config.toml
n_head = 9
norm_place = "peri"
positions = "rope"
init = "uniform"
init_std_up = 0.0519
lr = 0.00914
warmup_steps = 200
schedule = "wsd"
doc_mask = false
dataset = "wikipedia_en"
Each number is 128 + 24 x the weight over its row's rms, rounded and kept within 0 to 255. Layers, rows and columns count from 0. The size above them is the row's rms in percent of the matrix's.

# layer 3 MLP up, 768x576, rms 0.0639, rows 340-539, columns 96-127
size [ 97 100 107  95 106 102 103 100  95  98  97  96  99  99  98  93 100  90  91 109  99  98 102 102  93  99 104 105  94 103  97 100 108 112 111 106 102  94 103 102 103  93 100  92  97  98 102 102 100 102 101 104 105 105  91  98  94 107 103 100 107 105  96 105  92  98  99 101  98  98 103  95  92 101 103 105  95 103 104 102 105  99 100  94  98  95  97 101  99  92 100  96  97  99 106  87 103  96 100 103  92  96 102  89 108  98  97 110  95  96 100 101 104  94  98  86 108  95 103  96  98  95 102 102 114 101 102 109  94  96 101  92  96  99  90 103 108  94  94 110 105  99  94  98 103 104 104  97 112 101  98  95  98 102  95  94  95 107 103 104 104 104  91 100 106 101 106  87  95 108 105 102 105  99 103 106  91  91  95 105  92  96  97  85 101 102 107 100  97  97  97 104  99  88 100 105 103 113  93 100]
[[126 118 138 105 138 131 110 122 147 146 137 139  83 166 142 111 125 103 165 140 121 149 136 132  97 109 119 118 107 128 145 154]
 [134 140 146 114 100 116 113 119 116 144 108  81 118  81 138 137 127 144 133 160 163 119 119  94 152 134 151 128  98 140  92 148]
 [ 91 120  82 117 128  98 115 143 116  99 147 135 157 149 126 123 164 100  96 149 131  82 114 146 158 138 122 129 139 114 164 112]
 [145 135 174 125 113 139  90 103 103 137 152 117 205 106 133 143 149 102 148 131 144 113  77 127 137 138 146 169 129 142 126 167]
 [129 140 121  95 141 120 118 136 119 121 155 120 143 118 121 158 142 143 143 139 129 169 154 103 121 147 131 167 163 106 152 118]
 [ 87 146 117 118 110  99 148 121 113  98 106 110 150 128 127 187 160 128 121 152 121 161 129 154 138 166 133 141 117 153 116 107]
 [118 112 150 189 145 110 150 131 100 125  68 149 168 102 143 139 108 120 130 120 121 166  80 147 124 179 111 157  88 132 121 153]
 [116  77 121 129 133 134 160 158 142 140 145 152 149 148 113  84 141  84 107 107 137 140 127 146 147  87 125 131 147 148 168 104]
 [105 149 150 125 113 131 132 136 153 161 111  98 132 117 106 187 127 116 153 134 175 151 128  86 113 149 106  85 123 139 129 118]
 [116  80 120 134 131 154 150  91 130 118 105 157 148 105 156 127 127 122 127  97 147 142 151 192 131 126 109 129 107  93 117 108]
 [165 131  93 132 111 130 108 101  94  76  92 138 153 103 131 175  97 124  98 133 144 127 143 143 160 139 153 140 149 150  93 151]
 [119 114 164  89 131 105 117 140  76 151 129 132 125 147 109  82 142  84 140 120 132 156 103 126 120 156 177 154 137 154 136 137]
 [107 153 133  99 119 123 137  94 137 161 143 113 118 120 111 152 108 161 108 118  89 124 146 141 143 158 105 175 107 117 133  94]
 [130  72 121  79 132 112 151 156 150 140 148 139 175  88 115 143 172 105 142 120 119 133 130 138 143 104 117 129 176  81 138 139]
 [102 114 111 140 130  95 129 136 114  78  98 176 117 170 145 137 138 141 123 104 108 115 121 115 134 172  89  43 113 135 144 130]
 [161 109 142 146 113 127 108 123  90 119 149 121 147 143 148 104 118 153 147 180 136 138 100 142 145 165 127 145 142 115  98 133]
 [128 122  90 164 124 141 113 159 130 128 156  98 152  95 147 129 144 120 184 137 133 115 114 164 146 133 119 129 147 143 114 126]
 [129 145 132 171 112 135 155 119 115 182  96 123 118 169 141 135 107 138  68 138 134 113 112 137 119 155 149 151 125  92 139 183]
 [117 159 110 148 126 156  84 120 155 159 173 146 142 143 101 172 136 105 149 112 108 108 142 135 131 125 113 137 132 174 121  78]
 [105 132 130 146 153 122 102 123 151 111 109 136 166  96 167 151 137 112 112 152 149 177 146 144 153 137 122 130 138 128 102 108]
 [105 104 116 108 153  93 135 138 131 130  84 117 158 132 128 141  92 103 130 162 136 130 148 150 143 139 169  68  97 187 156 132]
 [116 129 121 148 116  86 140 103 114 176 129 127 130 113 148  89 126 124 146 109 129 134 124  76 144 154 144 170 176  81 130 131]
 [107 174 152 126 103 144 102 136  94 141 128 103 108 136 100 144 101 153 105 113 133 161  93 141 111 105 126  83  42 169 142 142]
 [125 118 153 135 143 149 148 109 149 150 147 137 137 170 136  73 130 144 127 112 177 163 137 115 128 172 131 147 110 164 157 131]
 [ 85 132 129 157 132 104 122 107 122 173 154 146 153 130 131 165 132 150 115 125 137 174 167 132 138 103 153 109 145 135 104 157]
 [119 103 167 135 141 139 131  95 125 123  93 111 111 111 156 139 114 125 169 128 105 110 121  94 127 184  93 122 105 157 112 163]
 [157  94 152 128 111 170 158 138 143  82 126 134 127  86  96  97 110 156 140 175 130 125 120 154 150 165 115 145 114 109 148 114]
 [132 103 122 194 156  97 140 132 149 161 172 153  91 135 113 123 147 126  90 113 117 106  61 102 140 174 134 165 134 139 121 130]
 [120 120 150 120 127 139 116 161 158 138 152 166 170 121 131 119 120 147 139 137 105 166 141 133 161 128 142 147 133 100 173 156]
 [ 91 104 149 130 162 118 150 155 129 129 139 161 182 112 109 131 132 155 190 157 132 143 134 104 161 178 167 145 120  93 111 125]
 [151  74 120 130 131 108 101 121 160 110 140 140 102 131 108 133 121 174 125 139 116  98  92  94 130 143 115 136 156 111  98 148]
 [152 121 144 150 120 105 154 126 112 117  95 113 142 117 152  81 110 127 132 151 133 168 142 132 129 116 128 109 143 161 119 124]
 [115 154 135 118 109 135 149 139 157 123 107 138 135 153 142 139 152 117 122 134 135 121 141 130 136 125 124 164 126 130 129  68]
 [143 151 149 119 111 110 110 167 125 138 129 137 117 140 135 112 124  94 146 127 149  78 134  80 145 109 136 120 102 120  80 145]
 [129 165 194 129 121 113 149 138 131 130 164 115  96 101 141 145 135 105 123 131 127 136 122 144 131 153 118 110 133 113 129 134]
 [ 87 127 115  91 103 161 149 114 132 136 118 111 148 146  95 101 135 144 127 113 168 161 107 148 136 130 108 136 117  84 134 178]
 [123 118 149 114  74 106 158 152 150  97 115  89 128 145 105 137 157 102 120 152 137 125 122  98 128 116 148  86 161 128 105 118]
 [ 98 128 129 195 111 168 148  80 159 126 155 164 143 162 118 150 113 152 116  90 125 166 163 116 162 140 142 100 161 143 135 143]
 [160 128 183 113 126 111 125 172 129 150  74  99 131 125 111 141 143 167 136 126 148 146 142 146 140 162 105 130 146 131 159 167]
 [177 129 136  83  93 106 108 156 115 138 143 131 148 137 155 153 126 149 175 172 111 161 120 127 124 158  99 143 159  99 168 161]
 [104 119 113 138 127 117 150 140 148 128 129 123 139 141 121 159 146 140  97 169 131 171 109 150  94 119 145 125 128 136  85 120]
 [112 134 112  96 108 123 117 150 169 158 125  77 113 110 108 127 148 127  96 113 105 106 112 127 123  93 144 154 136 162 106 143]
 [121 165 163 161 171 148 133 131 141 110 131 125 122 119 101 129 155 118  95 123 115  81 130 140  89 135 115  99 110 115 141 127]
 [150 140 106 163  92 140  80 103 151 182 121 112 167 111 157  87 159 138 126 154 101 125 108 137  92 125  87 120  93 152 114 109]
 [ 96 137  85 126  70 146 106 141 124 147 161 131 110 157 149  96 122 121 122 135 138 110 121  70 107 117 132 145 140 139 121 132]
 [126 103  92 140 140 148 150 142 136 122 143 124  96 146 113  76 161 110 108 144 186 135 140 116 153 129 139 187 140 157 145 160]
 [138 102 119 149 125 129 189 135 173 160 123 147 136 171 108 131 130 134 112 107 150 114  93 144 133 143 110  91 116 140 162 130]
 [137 138 118 140 121 136 128 144  93 145 143 152 131 137 147 126 158 114 162 150 156 118  82 105 133  84 162 107 105 128 123 100]
 [ 98 157 121 139 149 163 134 108  66  96 134  93 113  89  99 129 156 116  88 113 105  72 121 118 124 175 165 117 105 138 102 149]
 [121 114 147 158 129 145  92 130 121 138 108 148 105  94 100 131 154 110  85 127 174 169 108 159 119 146 173  69 140 109 128 140]
 [133 135 130  92 130 143 137  88  75  92  95 129  97 104 140 122 140  85  96 125 177 179 131 125 177 107 161 153  90  96 134 130]
 [146 147 128 136 117 117 118 142  74 153  95 127  89  58 112 150  89 117 127 118 133  92 107 116 126 112 106 117 165 145  95 165]
 [133 120 110 131 100 120 124 160 126 165 123 100  85 147 112 159 143 101 112 102 111 135 135 137 108 113 175 127 162 125 111 147]
 [125 102 119 127 129 172  98 132 150 123 102 148 103 129 147 122 126 149  91 116 119 105 188 163 111 116 157  75 146 142 118 126]
 [130 109 128 123  83 118 123 162 123 119 149 125 151 119 171 126 150 106 160 130 136  81 118 113 162 146 129  93 117 109  84 143]
 [157 157 140 130 164  91 112 157 115 136  94 118  98 171  98 123 138 146 122 102 151 138 112 121 127 161 136 133 107 144  66  83]
 [124 163 132 144 131 156 170 139 139  73 130 156 105 103 158 164 176 125 125 163 147 124  86 150 146 160 143 112 120 113 154 126]
 [143 129 161 134 105 139  91 135  66 122 130 141 151 133 155 130  88 152 163 118 125 164 108 161 122  71 114 122 143  97 111 145]
 [ 98 120 149 152 119 156 188 111  94 138 105 132 119 149 124 131 141  89 133 145 154 123 157 129 121 135 131 129  90 170 141 116]
 [ 89 155 135 101 138 153 155 119  96 144  64 143 107 120 132  92 133 109  99  54 136 123  97 126 136 130 120 114  84 127 159 116]
 [ 83  99 130  83 117 102 142 137 145 182 114 130 152  85 130 131 148 136 155 112 101 103 118 114 146 122 125 153 114 146 111 130]
 [112  88 134 123 151 126 118 129 134 139 159 160  81 138 175 192 137 103 181 113 113  99 133 140 121 102 138 178 145 145 129 118]
 [122 129 118 126 130 102 104 130 136 139 101 128  74 123 154 135 136 127 105 123 115 134 147 146 155 133 121 133 120 123 141 104]
 [171 103 116 164 153 130 141 132  94 113 157 122 127 111 145  97 135 146 124 131 140 130 118 178 122 133 116 107 101 170  96 102]
 [135 161 126 124 145 131 129 142 137 140 149 137 146 136 121 120 170 139 107 139 124 149 160  98 145  87 114 130 144 129  85 160]
 [ 99 138 116 131 169 137 154 114  96  97 135 110 151 119 163 144  96 121 154 172 171 124 108 129  77 113 186 116 149 143 127 116]
 [ 99  93 115 126 109  93  94 135 129 105 150 113 130 130 132 141 141 145 111 106 151 154 123  80 159 119 132 145 136 171 134 131]
 [150 108 103 161 155  80 131 167 125 101 159 108 143 115 131  77 135  86 147 132 177 131 132 121 162 108 117 147 133 116 142 122]
 [110 117  89 128 108 164  97 148 101 132 112 158 133 139 139 143 100 100  99 153 121 138 127 137 135 108 146 144 129 120 147  93]
 [110 180 167 168 163 108 122 119 125 157 113 164 152 154 132  94 126 131 125 172 139 155 138 116 128 101 100 133 161 133 122 112]
 [139 126 116 146 133 129 107 101 147 175 128 171 136 138 144  94 152 160 128 142 113 113 126 127 127 136 126 155 102 129 138 152]
 [125 128  87 155 102 112 156 128 111 122 136 152 174 102 140 108 150 107 106 124 112 145 124 104  92 132 130 152 200 136 109 125]
 [169 106 153 105 170 106 116 139  89 140  86 104 142 159 135 111  97 112 140 156 201 127 124 129 136 122 169  75 152 139  97 122]
 [155 139  96 124 102 132 160 108 138 129 123 183 103 157 126  90 117 104  97 153 134  91  48  98 114 139 143 112 169 100 142 155]
 [ 87 167 140 135 158 126 114 134 177  92 133 106 140 129  81 114 122  91 111 116 117 143 156 169 118  80 155 131 144 149 136 138]
 [ 92 156 103  95  88 109 127  87 109 161 143 149 143 133 105 116 128 123 177 115 153  86 116 132 173 131 108 132 142 123 148 146]
 [141 140 131 160  97 137 118 125 126 111 106 178 162 106 151 106 128 144  81 115 119 151 151 165 151 140 122 119 126 132 106 163]
 [101 120 130 107 160 144 149 148 176 129 118 152  89 135 157 124 106 143 126 102 163 153 163 164 147 132 147 132 148 136 109 156]
 [138 141 119 134 159 132 123 132 125 136 111 144  97 158 147  97 116 174 104 133 145 125 101 150 169 127 147 131 138 161  77 191]
 [166 153 145 132 110 125 118 141 128 114  62 132 130 102 148 147 159  85 130 113 113 159 123 112 133 140 136 113 132 158 102 134]
 [140 115 135  93 135 132 113 135 133 130 141 112 144 138 107 119 113 145 109 167 155 147 114 147 154 140  89 157 156 115 145 125]
 [124 134 166 156 128 117 118 122 115 139 135 174 156 162 188 109 134 141  95 109 121  93 105  99 122 156 121 144 121 116 116 139]
 [168 119 125 135 118 100 138  81 133  98 118 175 122 126 156 101 129 129  77 131 114 121 137 132 152 148 105 118 134  93 109 106]
 [135 121 117 120 141 125 100 131 132 114 154 122 134 177 142 150 118 134  92 149  99  83 131 155 130 139 142 122 107 125 134 121]
 [109 127 109 156 122 104  82 110 145 148 109 154 182 134 131 124 128 105 141 120 133  78 160 141 143 144 111  93 118 171 140 123]
 [159 130 127 104 117 118 119 118 100 110 138 133 117  91 122 141 104 114  96 124 124 154 189 137 106 112  91 112 130 106 153 142]
 [137 142  93 156  65 109 119 100 141 121 155 120 146 128 141  96 115 140 103 108 103  96  96 152 137 170 156 128 126 135 107 104]
 [175 125 135 103 128 127 167 138 129 112 106  95  78 102 146 107 149 137 111  79 168 112 112  95  99  79 127 115 139 128 165 146]
 [149 116 140 145 119 151 144 116 134  82 143 133 119 135 161 128 121 128 116 146 130 115 104 147 138 148 155 155  90 176 102 115]
 [141 152  88 111 115  93 182 125 142 104 123 165 116 157 138 121 114  94 153 130 140  93  93  97 133  98 131 133 121 167 145  98]
 [137 125 157 116 143 128 134  79 147 132 166 107 126 140 121 133  97 162 124 140 115 127 157 140 116 106 147  91 119 141 131 110]
 [140 134 124 142 108 123 173 130 166 138 149  96 193 174 145 121 119 113 147 136 116 152 119 148 122 104 117 146  90  94 142 109]
 [117 116 163 124 125 116 187  97 131  84 142 143 160 134 147 171 112 112 105 130 139 133 167 103  99 123  92 143 125 144  84 171]
 [136 129 108 141 123 136 156 131 104 152 174 133 118 154 129 153 160 125 117 114 162 122 113 148 128 141 110 128 158 109 124  81]
 [143  92 130 129 152  75  84 154 137 108 138 131 101 138 118 123 107 142 145 142 148 163 170 150 155 154 107 149 117 161 109 114]
 [114  92 117  96 146 143  88 191 134 136 149 115 136 161 110 128 143 121 128 160 129  52 144 135 101 105 119 126 151 132 161 140]
 [103 130  97 129 150 180 166 107 134 128 129 121 145 140 145 120 147 145 133 125 142  91  99 110 136 174 115 107 134 153  81 162]
 [134 152 159 175 137  81 124  94 100 145  97 115 115 115 118 159 130 163 167 118 150 118 129 127  96 113 150 131 107 145 181 105]
 [145 148 145 118  91 132  79 124 143 144 143 111 147 163 142  92  71 153 167 121 109  82 156  86 101 169 112 131  84 116 127 151]
 [104 132 141 141  84 164 126 106 138  95 127 124 145 155  81 120 114 115 108 143 125 136 133 141 142 100  86  99 140 125 134  95]
 [154 104 105 156 110 134  93 168  97  87  90 134 130 117 111 157  96 115 127 103 110 124 104 110 130 125 133 140 115 125 128 112]
 [113 149 118 121 151 142 107 118 140 127  98 137 167 127 173 102 130 176 117  98 144 113 117 126 136 136 126 109 129 188 138 143]
 [115 134 157 120 147  92 145 102 159  84 118 127 114 152 118 138 113 140 116  93 139 108 122 123 142 145 119 118 116 134 111 126]
 [123  89 170 111 128 154 118 160 158 156 126 119 137 175 146 115 128 162 104 179 147 109 175 134 142 117 120 123 148 131 103  82]
 [181 133 131 150 107 105 150 177 145 141  96 102  84 147 138 149 107  91 152 147  76 131 122 134 132 140 142 128 134 114 127 106]
 [ 98 132  88  78 106 141 106 140 163 117 135  96 101 110 158 154 132 128  93 146 116 100 111 152 130 146  77  97 146 155  88 159]
 [119 144 145 153 121  97 143  90 126 131 133 162  91 152 174 117 141 144 144 151  68 187  95 137 120 105 124 143 122 112 117 155]
 [136 108 109 108 108 151 135 125 124 136 153 137 140 111 114 139 113 113 122  85 133 128 178 168 169 126 116 136 135 107 118  97]
 [128 133 117 132 125 106 134 134 128  84 141  77 119 115 122  90 124 145 137 147 112  89  94 123 121 126 140 163 125 165 114 149]
 [105 141 138 125 146 154 117 133 155 121 118  95 144 130 152 109  86 135 168 109 148 155 120 154 125  73 146 135 136 138 129 108]
 [150  92 115 134 152 165  90  80 114  51 120 146 130 134 113  79 159 124 173  90 132 122 105 162 162 189 106 101 152 144 134 132]
 [122 159 125 143 122 140 124 105 147 123 115 183 100  95 116 139 163 122 148 142 125 166 116 133 111 135 144 115  86 124 114 133]
 [174 167 141 138  99 184 162 119  94 109 140 147 114 145 137 151 116 112 110 106 150 150 152 150 140  93 115 180  97 118 138 101]
 [112 100 138 136  91 112  65 134 169 136 129 140 148  80 115  98 165 172 131 134 106 111 114 129 154 110 152 166 139 111 124 136]
 [142 144 123 162 126 131 148 118 166  86 100  89 126  96 132  80 109 173 151 170 172 128 108 135 121  82 153 153  98 123  96 114]
 [ 88 112 136 156  75 145 147 172 147 105 125  79 107 103 154 116 130 130 138 128 156  93 108 102 151 125 140 122 129 121 136 158]
 [141 154 115 140 108 132 125 137  92 147 134 106 102 124 149 144 117 116 120  92 138 118 129 136  84 151 120 130 151  91 138 117]
 [131 124 150 107  92 154  87 168  97 108 127 180 102 165 117 144 158 162 133 120 113 128  95 107 100 123 130  99 130 132 149 121]
 [160 143 104 133 130 147 156 151 134 148 185 120  91 120 114 131 139 110 114 133 109 109  76 141 122 132 165 167 116 136 132  96]
 [164 164 158 113 137 125  98 107  93 110  78 122 114 109 106 123 132 128 160 151 101 124 132  80 100  87  98 103 128 124 114 109]
 [144  96  83 116 128 117 134 142 163 142 149  89 116 136 132 125 101  80 106  94 114 126  88 103 116  96 165 122 184 173 162 152]
 [154 136 122 145  99 130 144 159 152 160 162 122 122 134 141 134  90 148 124 121 165  78 154 122 144 112 117 118 147 199 147 156]
 [111 145 110  72 147 152 135 141 144 157 140 132 127  97 134 170 138  94 137 133 150 162 118 107 131 111 116  98  84  83 128 159]
 [150 140 131 133 118 173  87 129 186 128 112 113 158 113 123 144 136 101 121 181 176 145 158 105 145 128 128  77 150 151 149 131]
 [136 141 141 146  85  98 172 126 117 116 130 148 168 162 135 123  93 138 148 139 104  89 120 132 132 146 126 113 106 154 140 124]
 [ 88 164 133 115 124  93 122 126 147 146 155 148 145 159 129 169 170 105 136 141 145 112 131 168 123 147 112 132 124 145 132 138]
 [157 162  96 115 110 120 132  79 107 128 120 144 125 117 152 163 115 144 129 135 158 118 159 158 144 112 166 131  87 141 128 112]
 [132 145 117  86 133 166 113 141 135 173 125 107 138 141 138 143 149  96 137 127  96 103 131 169  96 158 110 123 119 113 127  89]
 [109 141 146 126 129 161 100 130 144 118 112 157 119 120  62 162 130 113 122 111 154 140 142  71 124 162 106 147 158  99 123 147]
 [106 107 149 130 104 122 134 150  87 145  74 164 103 133 172 139 125  97 115 142 162 129 135 142 193  96  99 175 105 120 106 110]
 [145 146 147  66  84 129 107 139 151 178 115 109 107  64 169 151 148  93 158 141 121 120 145 114 147 159 176 148 142 154 143 168]
 [151 142 135 160 102 117 119 172 116 114 136 129 114 120 183  96 112 154 123 115 135  99 122 116 156 117 131 145 141 142 124 117]
 [161 136 113 148 152 173 135 106  89 124 143 122  99 138 118 138 115 119 111 126  68  95 123 122 136 155 142 164  94 144  99 152]
 [153 112 112 124 150 167 114 134 141 129 165 128 161  88  89 174 134 158 130 135 132 148 117 106 164 103 124 160 106 134 122 154]
 [135 106 125 147 112 141 127 137 100 146  90 124 117 143  94 151  91 139 103 120 119 128  83 103 128 122 150  99 155  94  98 111]
 [132 182 102 150 150  95  84 133 174 124 132 136 148 132 159 124 108 130 110 114 148  67 126 136 129 153 104 106 127 138  90 121]
 [109  78 128  97 138 123 116 112 158 135  83 166 147 142 162 164 146 107 121 157 104 125 132  80 133 119 134 123 133 134  91 159]
 [117 148 126 116  78 108 159 130 136  97 113 144 147 147 137 157  81 126 133 138 143 103 141 128 158 130 133 162 111 129 136 119]
 [168 127 127 113 103 131 149 137 133 109 135 111 164  90 164 133 115 183 121 164 164 129 157 150 127  97 115 122 111 143 112  85]
 [101 138 169 117 114 125 142 113 107  96 120 156 114 142 132 128 140 139 138 141 131 170  94 144 110 115 129 122 144 122  83 113]
 [143 139 109 127 116 111 100 125  96 156 100 134 108 165 128 100 120 146 152 133 124 114 127 138 138 124 103 160 133 130 106 145]
 [ 70 104  99 150 141 128 136 106 144 141 121 115 148 113 164 120 104 129 141 130 102 113 133 118 168 147 162 105 114 117 175 125]
 [107  79 132 108 168  87 106 120 152 122 137 123 141 104 140 180 130 137 137 146 138 142 112 176 115 117 122 152 131  96 133 116]
 [ 94 168 129 160 131 107 144 114 130 165 154 158 127 122 128 113 123 162 143 153 143 142 159 168 124 114 119 117 168 176 112 129]
 [147 135 112 147 137 131 172 121 117  68 122  82 123 113 152  97 136 151 101 142 112  96 122 129 135 135 115 109  80 136 145  96]
 [140 155 109 147 126 146  91 119 119 154 121 128 101 116 105  80 113 159 144 159 122  95 139 172 180  95 147 134 136 126 100 113]
 [136 127 139 134 120  97 116 139 105 155 122 114 111 132 140 142 108 139 126 137 164 169 122 135 100 133 128 119 128  92 105 147]
 [ 92 122 125 127 143 138 116 131 113  98  80 157 131 147 139 107  83  88 108 136 201 134 141 118  98 133 104 133  89 120  96 135]
 [130 115 131 124 150 107 136 146  98 156 137 153 123 170 124 127 119 160 133 164 162 138 114 148  99 113 119 134 183 119 146  90]
 [168  77 152 128 160  79 152 109 111 108  95 143 101 146 117 123 144 139 141 139 131 121 127 158 139 152 148 159 138 129 135 126]
 [139 138 132 125 100 151 149 158 126 157 159 123 145 113 135 142 157 154 155  81 114 126 143 100 128 133  90  88 159 112 174 144]
 [124 122 108  85 136 125  88 123  94 144 113 116 115 128 134 147 127 144 125 141 112 129 129 116 159 164 112 152 105 133 101 103]
 [ 81 165 128 128 128  98 114 161 120 150 130 127 145  87 101  97 152 139 112 146 153 159 132 123 106 112 112 122 129 154 180 127]
 [148  95 149 121 136  77 161 194 124 140 113 134 116 126 146  82  61  78 166 127  96 132 131 126 163 108 111 137 114 119 174 108]
 [104 139 119  96 109 113  94 126 165 121 176 120 156 138 113 124 177 116 135 142 116 152  65 166 139 151 113 157 144 143 137 124]
 [102 130 173 142  65 122 125 130  93 131 126 136 104 140 109 119 124 184  72 148  99 106 140 153  84 107  87  78 135 149 154 164]
 [145 140 134  72 153 109 120 175 102 113 159 125 168 108  80 157 107 156 160 131  97 129 127 178  93 140 114 116 135 151 121 159]
 [145 111 162 128 155 111 112 163 151 119 144 110 155  89  95 121 138 191 167 133 122 118 105 121  92 130 125 134  90 131 121 149]
 [156 124 116 123 146 148  85 130  89 146 117 127 114 162 150 193 149 127  92 127 139 140 118 146 131 129 154 148 140 148 133 131]
 [102 124 130  89 182 140 181  90 127 114 158 166  84 122 107 105 127 126 120 144  97 123  98 118 118 155 112 112 130 123 113 136]
 [152 118 151 119 151 125 119 144 123  75 146 158 127 134 141 136 130 128 132  74 127 115 145  99 156 144 109 104 138  89 136 114]
 [147 146 144 120 138 109  99 166 165 106 110  95 157 100 115 113 136 139 140 142 135 160 120 133 124 116  95 132 139 117 153 138]
 [151 144 115 116 134 125 161 117 103 145 120 124 125 116 153 137 128 116 153  98 140 142 145 133 152 115 148 131 133 132 167 154]
 [115 148 137 156 130 123 127 116 143 129 127 113 117 101 128 103  97 113 140 157 108 155  90 159 115 148 124  95 170 123 141 140]
 [184 162 129 143 153 110 127  96 103 103 139 149 127 157 117 185 134 133 114 117 132  94 120 121 175 106 136 129 177 120 160 149]
 [113 160 132 124 177 170 117 121 140 151 119 134 152 127 187 136 159 142 137 134 138 151 125 111 127 123 157 172 154 131 143 145]
 [128 120 123 122 188  78 132 139 139 116 146 134 101 102 109 139 106 140 144 125 116 145 128 127 111  91 139 173 149 146 121 136]
 [151 128 107 148 168 109 109 123 132 104 133 158  93 173 167 129 106 105 108 131 123 163 137 129 113 134 125 111  99 160 157 154]
 [180 128 116 117 136 132 148  94 112 152 107 131 104  91 100 141 128 139 136 111 141 116 167 134 160 147 156  90  92 162 166 129]
 [ 91 116 119 114  88 150 119 103 161 145 154 122 156 106 114 101 141 133 143  96 100 101 118 135 145 110 119 145 121 133 166 126]
 [ 93 135 158 146  88 123 140 147 167 123 130 132 130 181 158 119 122 101 136 151 118  96 118 105 126 119 150  88 119 168 152 132]
 [130 126 132 129 112 151 118 129  98 164 113  95 110  44  73 168 118 131 102 133 168 144 145 148 111 133 147 123 148 134 151 114]
 [ 82 149 100 140 107 109 112 164 128 145 153 114 165 116 131 121 143 130 133 113 112 150 129 138  94 143 101 108 127 168 139 131]
 [104 105 143 115 153 127 129 146 115 130 153 108 105  96 143 116 130 121  98 100 109 110 169 160 114 119 108 156 144 168 127 155]
 [154 158 131 128 149 147 109 145 143 139  93 134 154 140 141 110 156 116 136 140 131 142 136 113 139 122  99 160 116 137 105  79]
 [101 115 116 108 123 121 134 143 139  94 172 125 119 106 121  96 152 130 136 152 118 139  85 121 105 112 160 124 165  97 126 159]
 [127 142 133 151  69 143 109 116 150 144  88 150  94 114 115 143 114  91 155 157 108 146 116 159  70 129  87 152 142 140 153 105]
 [144 100 140 129 130 117 132 127 152 113 134 101 143 110 127 110 173  93 121 121  66 149 109  65 180  82  94  99 109 101 139 123]
 [114 131 134 133  83  98 110 110 139 107  97  90 111 120 118 114 125 106  97 115  87 147 161 153 121 105  89 106 131 123 130 143]
 [139 138 130 158 111 142 121 105 137  85 155 129 138 114 132 132 150 145 121 107 122 110 150 160 131 111 115 110 168 144 131 156]
 [107 120 134 119 142 166 152 134 112  95 113 160 118 112 129 105 103 150 116 114 123 124 120 163 123 147 161 170 109 121 137 123]
 [164 122 143 136 131 110 171 180 119  95  69 110  93 134 120 137  69 129 108 123 126 128 130  50 117 114 107 143 117  88 123 104]
 [168 116 103 140 146 186 116  79 127 104 117 125 162 160 101 115 127 150 189 136  81 114 183 141  92 179 138  88 117 105  85 179]
 [ 88 149 114 169 148 166 152 140 134 119  99  99  86 121 132 171 106 127  95 115  99 125  62 114 105  97 176 124 193 165 115 109]
 [140 125 118 116 115 124 116 178 102 110 117 101 118 169 119 115 132 138 134 133 134 136 148 123 137 175 140 160 111 155 126 112]
 [111 150 126 102 152 104 118 157 105  97 106 124 160 146 118 152 106 131 135 121  82 139 115 127 129 136 126  92  97 130 171 190]
 [112 135 156 128 100 141 136 190 117 123  80 121 138 120  83 121 139  88 112 125 128 148 115 146 171 151 135 105 182 145 185 123]
 [103 142 129 130  96 204  99 105 191 103 131 123 153 128 161 113 138 123  96 122 188 132 115 113 111 104 101 115 161 127 127 155]
 [157 155  95 136 158 149 159 140 129 144 154 119 111 158 144 110 114  95 144 150 144 126 106 134 121 132 107 148 124 117 118  98]
 [161 130 104 124 138 150 146 131 121 137 101 103  94 100 120  98 132 105 124 147 127 123  58 145 116 111 127 161 158  77 126  89]
 [111 127 139 112 140 122  84  81 164 148 122 133  82 156  85  96 114 163 104 146 101 106 150 129 171 141 128  98  84 127 137  85]
 [103 176 132 146 115 133 114 119 115  91 149 100 105 112 171  92 135 150 155 157 160 131 182 114 127 102 126 144 120  95 116  97]
 [113 138 136 129 132 143 155 116 135  91 119  94 116 134 115 157 115 141 139 133 101  70 141 123 116 127 152 124 108 120  84 140]
 [131 159 107 103 133 179 161 132 129 193 133 140 143 111 150 117 124 112 133  99 109 108 142 112 152 103 102 137 138 166 131 140]
 [161 105 105 154 131 122 129  86  97 115 142  83  97  92  95 127 126 202  84 107 100 128 135 148 151 128  91 143 120 115  92 123]
 [ 88 142 105  93 139 136  86 133 137 103 131 110 132  86 123 142 137 168 112 188 143 124 112 154 129 139 118  76  97 175 133 147]
 [ 99 101 115 125 118 112 154 189 153 121 138 129 147 128 140 169 138 147  96  76 149 128 124 163 119 116 135 144 121 111 157  99]
 [121 177 112 133 133  77  92 128 146 140 110 128 129 124 135 127 146 119 123 147 107 117 113 130 123 158 113 133 140 114 117  78]
 [163  87 144 140 138 137 147 122 140 141 144  80 181 105 115 121 146 146 117 118 137 179 160 152 125 153 134 138 126 135 157  86]
 [124 115  93 156 105 115  73 173 137  87 125 162 151 127 131 122 124 137 126 109  92 118 111 152 154 122 132  79 146 118 151 142]]